Each number is 128 + 24 x the weight over its row's rms, rounded and kept within 0 to 255. Layers, rows and columns count from 0. The size above them is the row's rms in percent of the matrix's.

# layer 8 MLP up, 1344x256, rms 0.183, rows 546-576, columns 64-95
size [116  95  96 105 107 104  98 104  94 103 104 100  91 114 103 101  93  99  96  99  99  94 103 105 101 100 109  95  93 105 100]
[[180 145 116 112 104 135 122 123 140 141  83  96 153 134 146 121 146 137 126 107 161 134 144 135 102 122 116 157 103 121 127 157]
 [ 97 134 129 137 107 131 134 112 116 121 129 156 107 110 121 126 120 131 140 148 131 122 140 179 138 119 117 134 144 131 169 174]
 [125 154 105 104 190 145 128 144  90 142 147 136 114 125 108 147 170 140 143 119 150 122 142 110 126  83 148  80 132 140 119  84]
 [107 122 124 141 170 127  86 131 104 125  95 132 137 150 134 156 124 112 127 116 152 143  98 142 141 129  97 133 145 152 163 118]
 [109 132 105 138 118 139 128 158  81 136  96 101 158 130 114 130 175 151 106 136 122 110 129 178 100 117 111 121 107 144 144 125]
 [173 123 137 111 168 104 111 101 125 156 132 135 102 142  96 103 179 147 127 116 143 122 134 141 135 146  98 123 119 113 160 138]
 [103 114 127 117 104 116 131 134 164 105 136 124 123 102 142 139  96 140 113 159 119 125 108 116 122 106 144  84 116  95 102 141]
 [118 153 104 113  88 131  93 133 157 150 172 107  83 133 111 131 117  97 169 149 148 119 118 128 174 188 146 124  98 102 139 109]
 [120  87 119 143 111 198 161 105 136 133 146 128 130 130 135 117 112 173 102 101 173  99 121 143 118 123 150 109 130 135 115 159]
 [163 105 140 132 110 158 112 170 107 133 113  84 123 130 192 186 115  77 146 111 163 137 126 136 115  88 135 147 106 138 143  89]
 [ 99 129 128  91 153 123 141 122 137 133 122 174 128  92  91  93 135 111 109 130 130 131 138 142  89 159 123 121 141 112 133 112]
 [ 87 150 118 103  62 138 112 124 121 149 139 124 125 137 170 127 108 163 161  86  93 122 151 192 115 159 126 157  93 143 139 131]
 [159 126 149 184 158 117 107 181 154 137 144 120 141 100  92 155 121 130 142 114 128  90 109 133  93 111 139 139 145  99 117 155]
 [101 143 149 123 145 162 111  89 114 153 138 111 143 110 134  96 178 181 111 139 132  88 150 150 121 100 157 137  94 113 129 116]
 [152 131 137 120  94 125 127 118  94 133 167 142 131 126 165  95  99 125 189 155 134 162 122 125 100 145 114 176 148 130  92  74]
 [142 158 146 166 143 139 106 166 135 129 168  69 106 120 103 166 166 131 112 130 134 129 125 135 146 176 155 109 152 166 136 124]
 [123 138 146 152 104 102 138 140 103 146 150 142 132 148  91 142 112 116 130 143  99  96 132 127 171  99 111 137 140  97 163 115]
 [136 148 131 106 114 114 103  95 131 170 100 124 167 116 106 131 116  89 131 120 113  99 157 129 141 147 141 121 126  97 115 105]
 [154 131 167 151 133 114 109 181 146 131 174 122  94  83 162 155 143 108 144 150 151  99 182 147 116 150 125 138 152 143  85 151]
 [121 163 106 114 127 126  97 127  90 112 120 135 123  80 149 140 109 122 137 142 109 108 148 105 118  81 140 125 127 105 111 112]
 [ 84 113 123  75 149 132 135 131 140 137 135 105 167 151 102 155 144 127 138 115 161 115 146 126 124 146  99 133 161 155 138 145]
 [130 123 123 151 141 100 115 113 158 116 167 100 149 163 167 145 127 116 139 173 133 152 138 147 123 125 121 129  79 132 155 195]
 [138 152 122 119 139 142  84 106  87 134 148 120 153 104  96 162 116 144 140 133 156 150  99 150  82 139 181 145 130 102 127 132]
 [130 142 141 150 102 109 137 115 173 148 140 136 152 110 108 135 134 126 131 125 146 131 132 147 119 151 105 104 127 110 158 142]
 [ 89 152 176 148 103 109 142 187 156 163 153 102  89 113 167  96 170 129 147 127  83 149 186  92 129 151 109 128 133 130 154 112]
 [156 103 125 177  86 139 179  76 138 133 126 153 115  87  98  97 125 139 118  75  83 159  74 134 136 130 145  90 121 105  96 135]
 [140 122  99 124 122  90 144  74 153 150 137  98  99 100  83 124 110 128 116 120  94 155 148 139 128 126  98 149 126 141  94 151]
 [117 131 113 116 136  94  91 155 106 112 134 161 157 132 122 168 118 105 119 103 131 109 105 119 149 118 115 148 132 127 133 165]
 [163 129 124 110 170 153 125 101 151 121 132  90 121 119  98  70 121  99 117 130 157  90 113 149 110  95 151 118 109 167 130 128]
 [117  84 140 125 110 100 112 127 132 107 128 128 107 124 111 111 173 123 125 108 147 130 156 108 142 107 132 113 103 150 104 141]
 [133 139 158 138 125 145 161  97 143 140 144 137 102 107 130 151  78 137 161  93 130  76 152  96 149 137 101 141 173  93  80  86]]
# layer 8 MLP down (transposed), 1344x256, rms 0.179, rows 546-576, columns 64-95
size [110 100  99 104 103 106 101 103 100 109 104  97  98 100  97  98  97 104  96  95  99  98 106 105  99 102 107  94  94 106 101]
[[164 101  99 113 126 146 117 175  86 155  94 120 114 112 157 105 118 168 114 123 139 127 108 136 118 124 145  92 123  61 203 132]
 [116 118 130 153 118 111 127  98 135 124  84 100 113 143  84  96 156 115 120 123 119 127 156 158 116 128 116 148 143 160 148 126]
 [ 96 114 154 156 139 123 125 165 136 126 137 120  79 124  96 137 164 134  81 118 115 161 129 139 126 147 154 117 141 156 150 172]
 [ 90 147 114 128 175 165 115 117 162 115 102 138 104 115 125 136 126 123 103 141 160 115 141 129 141 104 133 153 110 170 152 122]
 [128 133 152  95 113 115 151 121 105  97 127 145 143 133 143  88 137 139 145 169 135 123 154  98 138 145 148 104 176 148 113 153]
 [142 133 169 131 103  98 114 122 103 121 142 137 137 180 139  78 140 113 154 111 118 101 127  88  98 129 131  97 157 121 104 107]
 [130 144 137 136 108 123  92 119 139  83 148 138  78  97 163 133 153 135 103  83 121 103 132  82  97 170 137 120 122 120 142 109]
 [159 124 160 155 118 109 195 139 117 146 154 149 116  95 110 133 127 105 152 136 124 102 172 147 172 171 156 162 154 129 113 131]
 [116 121 124 133 132 166 108 115 132  92  81 104 124 151 129 110 144 124 159  71 159  96  77 152 185 114 120 139 130 139 156 129]
 [147 143 116 139 116  71 139 147 124 132  73 104 135 142 151 102 106 111 135 117 151 127 105 130 158 130 117 169 137 107 206  81]
 [129 156 141  76 153 125 113 134 139 154 122 163 160  87 149 127  98 137 131  96 130  92 151 158 124 165 136 178 140 136 123 111]
 [106 112 138 131 148 146 111 170 159  94 144 107  96 157 145 124 156  97 189 109 142 119 144 148 131 171 144  96 126 198 119 110]
 [145 155 164 109 154 113 174 112 119 132 125 106 145 147 138 137 104 141 109 164 115 165 164  99 160 121 128 102 168  92 147 121]
 [147  81 117 131 122 126 124 153 114 140 168 132 163 112 127 121 116  92 157 129 144 147 126 119 132 110  77 105  97 104 124 113]
 [107 117 191 114 148 175 158 110 135 116 152 107 113 119 136 178 118 135 148 153 115 163 155 120 136 132 121 151 159 129 117 104]
 [118 158 114 113 122 122 116 106 127 106 145 190 109 129 107 163 138  89 112  84 163 116  94 112 128 138 127 108 133 153 114 145]
 [131 139 112 151 141 138 127 164 145 145 153 142 160 140  91 134 109 162 109 145 129  94 126 162 102 118 140 155 140 143 171 102]
 [149 124  85 140  67 150 140  92 165 148 131 128 162  96 168 140 130 121 168 107  76 113 115 122 114 113 110 134 124 145 113 114]
 [146 127 120 123 101 128 164 123 129 100 169 158 109 108 157 155 115 148 126 110 148  76 107 105 162 109  99 107 155 137  96 138]
 [149 137  78 115 140 142 106 133  92 132 159 155  88 146 128 133 125 118 176 100 157 134 114 134 153 130 156  96 126 111 130 155]
 [141 133  99 135  96 106 158 113 111  94 162 141 116 138 145 115 122  76 149 122 157 156 166 145 100 128 115 127 129  93 140 128]
 [142 109 132 129 134 118 104 105 177 120 127 132  92 112 160 124 124  95 114 129  81 156 137 136  91 106 147 142 101 115 113  86]
 [151 124 132 116 116 150 117 113 109 149 151 114 112 140 118 165 121 153  80 125 119 168 159 123 153 100 100 150 140 125 169 127]
 [162 165 106 141 115 130 145  92 129  89  99 150 153 133 128  96 107 115 146 119 183 117 130 149 122 150 107 153 112 136 117  96]
 [ 97 100 147 131 105 128 101 135 160 106 122  93 118 160 129 154 115  94 144 166  93 120 139 120 103 131 145 154 127 128 135 133]
 [135 107 139 117 151 104 165  89 166 146 118 129 104 119  97 167 132 139  94 116 141 142 115 139 175 101 113 146 119 104 115 168]
 [ 79 111 146 112 125 131  99  84 131 126 112 151 140 114 115 105 135 140 132 119  97 121 166 120 104  99 146 133 151 113 121 106]
 [107  91 104 128 170 115 127 139  98 173 136 149  92  88 130 103 132 135 141 123 134  90 121 145 135 125  78 125 117 183 141  97]
 [ 81 118 134 143 101 123 107 121 145 116 118 121 158  94 101 166 122 128 161 153 102 144 148  83 119 149 130 171  83 114 144  97]
 [ 94 151 119 127 109 122  94 178  84 127 144 134 101 118 141 154  81 121 135 156 138 113 137  62 183  88 125 183 111 113 132 168]
 [108 122 118 166 159 150 117 124 131 106  99 110 158 132 195 122 113 107 113 121 125 150 104  99 111 104 155 116 106 129 105  92]]
# layer 8 MLP gate, 1344x256, rms 0.185, rows 547-577, columns 64-95
size [ 96  94 100 104 101  98  99  99  99  98  94  94 105  98  96  97  98  90  93  95  96  98 108  95 107 106  97  93 103 101 100]
[[133 157 132 117 132 117 150 195 120 158 129 125 111 153 125 117 129 137 153 114 113 106 153 158 133 137 134 106 121 102 133 118]
 [115 111 152 161 164  86 134 140 127 173 154 123 130  62 137 141 125  92 124  92 134 130 137 143 111 132 113 129  81 131 187 129]
 [161 125 100 104  88 138  90 139 101 114 103 133 128 146  85 129 150 138  91  95 113  98 102  90 166 136 123 162 132 110 139 144]
 [142  97 173 148 144 135 137 106 100 127 114 156 157 182 111 173 124 113 129 124 125 114  72 106 107 154 132 122 108 129 120 131]
 [112 119 100 183  98 163 154 155 127 144 124  96 183 132 106 134  94 102 101 141 100 150 142 146 153 132  97 130 115 156 103 143]
 [147 143  99 165 110  71  95 101 133  60 150 108 135 122 155 133  84 133 151 124 141 142 141  91 142 126 130 148 113 103 137 134]
 [117 142 133 129 146 188 120 107  93  80 145 139 134 142 142 129 143  92  98 143 132 141 124 113 140  94  98 150 134 134 158 159]
 [ 95 114 137 132 152 124 123 135  99 101  59 160 152  97 132 123 138 140 154 173 114 118 120 128 147 145 154 120 136 123 107  90]
 [159 146 113 157 131 143 113 190 148  90 133 158 126 181 126 158 133 105 151 157 141 147 126 139 137 119  86 146 138 123  93 119]
 [142 137  87 141 129 124 132 128 204  90 129 127 166  79 112 111 115 118 147 144 111 119 110 112 102 156 149 132 144  78 144 162]
 [132 127  93 100 109 107 142 140 111 104  93 135 137 145 123 123 118  99 120 141 131 135 160 145  88  95 149 158 123 164 182  94]
 [126 154 109  65 142  98 115 154 126 128 138 111 172 130 115 128 116 173 147 123 164 152 153 104 136 151 135 133 140 129  96 127]
 [140 135 149 136 125 116 133 111 130 108 112 127 108 158 163 127 136 163 127 135 120 121 113 130 113 127 165 150 164 121  88 143]
 [ 95 147 111 123 150  88 128 100 125 177  90 123 129 129 129 149 129  98 138 116 119 125 148 102 111 106 153  97 147  94 134 134]
 [124 118 121 131 141  95 128 124 113 159 146 157 105 169 130 125 120 144 115 128  79 113 128 158  88 100 177 137 112 102 104 148]
 [109 141 101 134 129 135 196  90 117  94 110 162 114 131  92 148 127  73  91  99 144 112 138 150 155 170 156 118  98 131  93 124]
 [106 152 129 137 128  85 157  77 107 144 126 170 117 108 168 130 138 102 104 153  85 135 105 149 104 155 160 116 145  86 111 140]
 [171 114 161 131  95  71 131 130 150 150 122  95 110 121 129 138 152 135 115 145 125 151 123 171 125 170 141 115 125 116 134 108]
 [126 150  97 126 137 132 116 130 125 121 129 115 135 147 117 143  97 102 100 131 142 115 120 100 107  96 109 148 153 166 143 102]
 [132 136 107 141 156 154 155  83 124 124 123 136 132 124 116 162 101 138 123 154 107 117 140 112  99 122 133 151 155 138  74 157]
 [138 157 143 158 104  86 142 110 130 109 111 149 103 113  97 128 172 116 136 147  97 107 133 109  85 154 148 126 111 159 109 134]
 [125 173 123 121 112 130  64  80 176  83 146 117 123 192 143  97 124 182 105 135 108  95 160 118 118 120 110 146 123 118 110 104]
 [142 108 171 122 176 157 158 162 130 175 113 128 158 147 125 153  97 118 139 136 141 146 118 105 132 121 135 153 110 162 120 141]
 [128 134  69 126 170 115 116 120 129  98 135 141 127 127 126 137 129 130 138 122 133  76 115 125 136 117 119 122 172  98 145 123]
 [144 161 127 153 133  97 126 105 128 127 128 113 124 108 150  89 127 182 118 142 128 106 107  60 154 172 121 180 160 130  99 148]
 [ 98 136  76 134 118 170 141 107 117 117 148 120 116 143 132 195 134 159 125 106 165 147 147 179 165 143 126 137 127  72 122 116]
 [118 113 105 155 139 154  91 104 131 131 110  91 131 137 124 141 128 109 139 123 147 149 136 126 158 154 100 126 132 146 125 123]
 [104 113 165 179 131 144 132 145 118 112 103 120 114 140 115 138 115 129 170 138 146 112 135 103 145 150  83 151 146  97 122 114]
 [107 136 145 135  96 132  93 180 107 141 138 170 138 126 104 126 110 165 130 124 111 103 144 166 117 136  79 128 133 120  90 105]
 [130 100 134 155 117 126  80 160 165  69 132 136 136  97 159 111 100 161 116 105 113 151 112  86 110 133 160 177 130 113 128 121]
 [121 144 139 113 159 160 105 156 164 152 128 159 134 130 118 128 130 140 131 100 132 124 142 110 112 133 162 150 106 149  78 163]]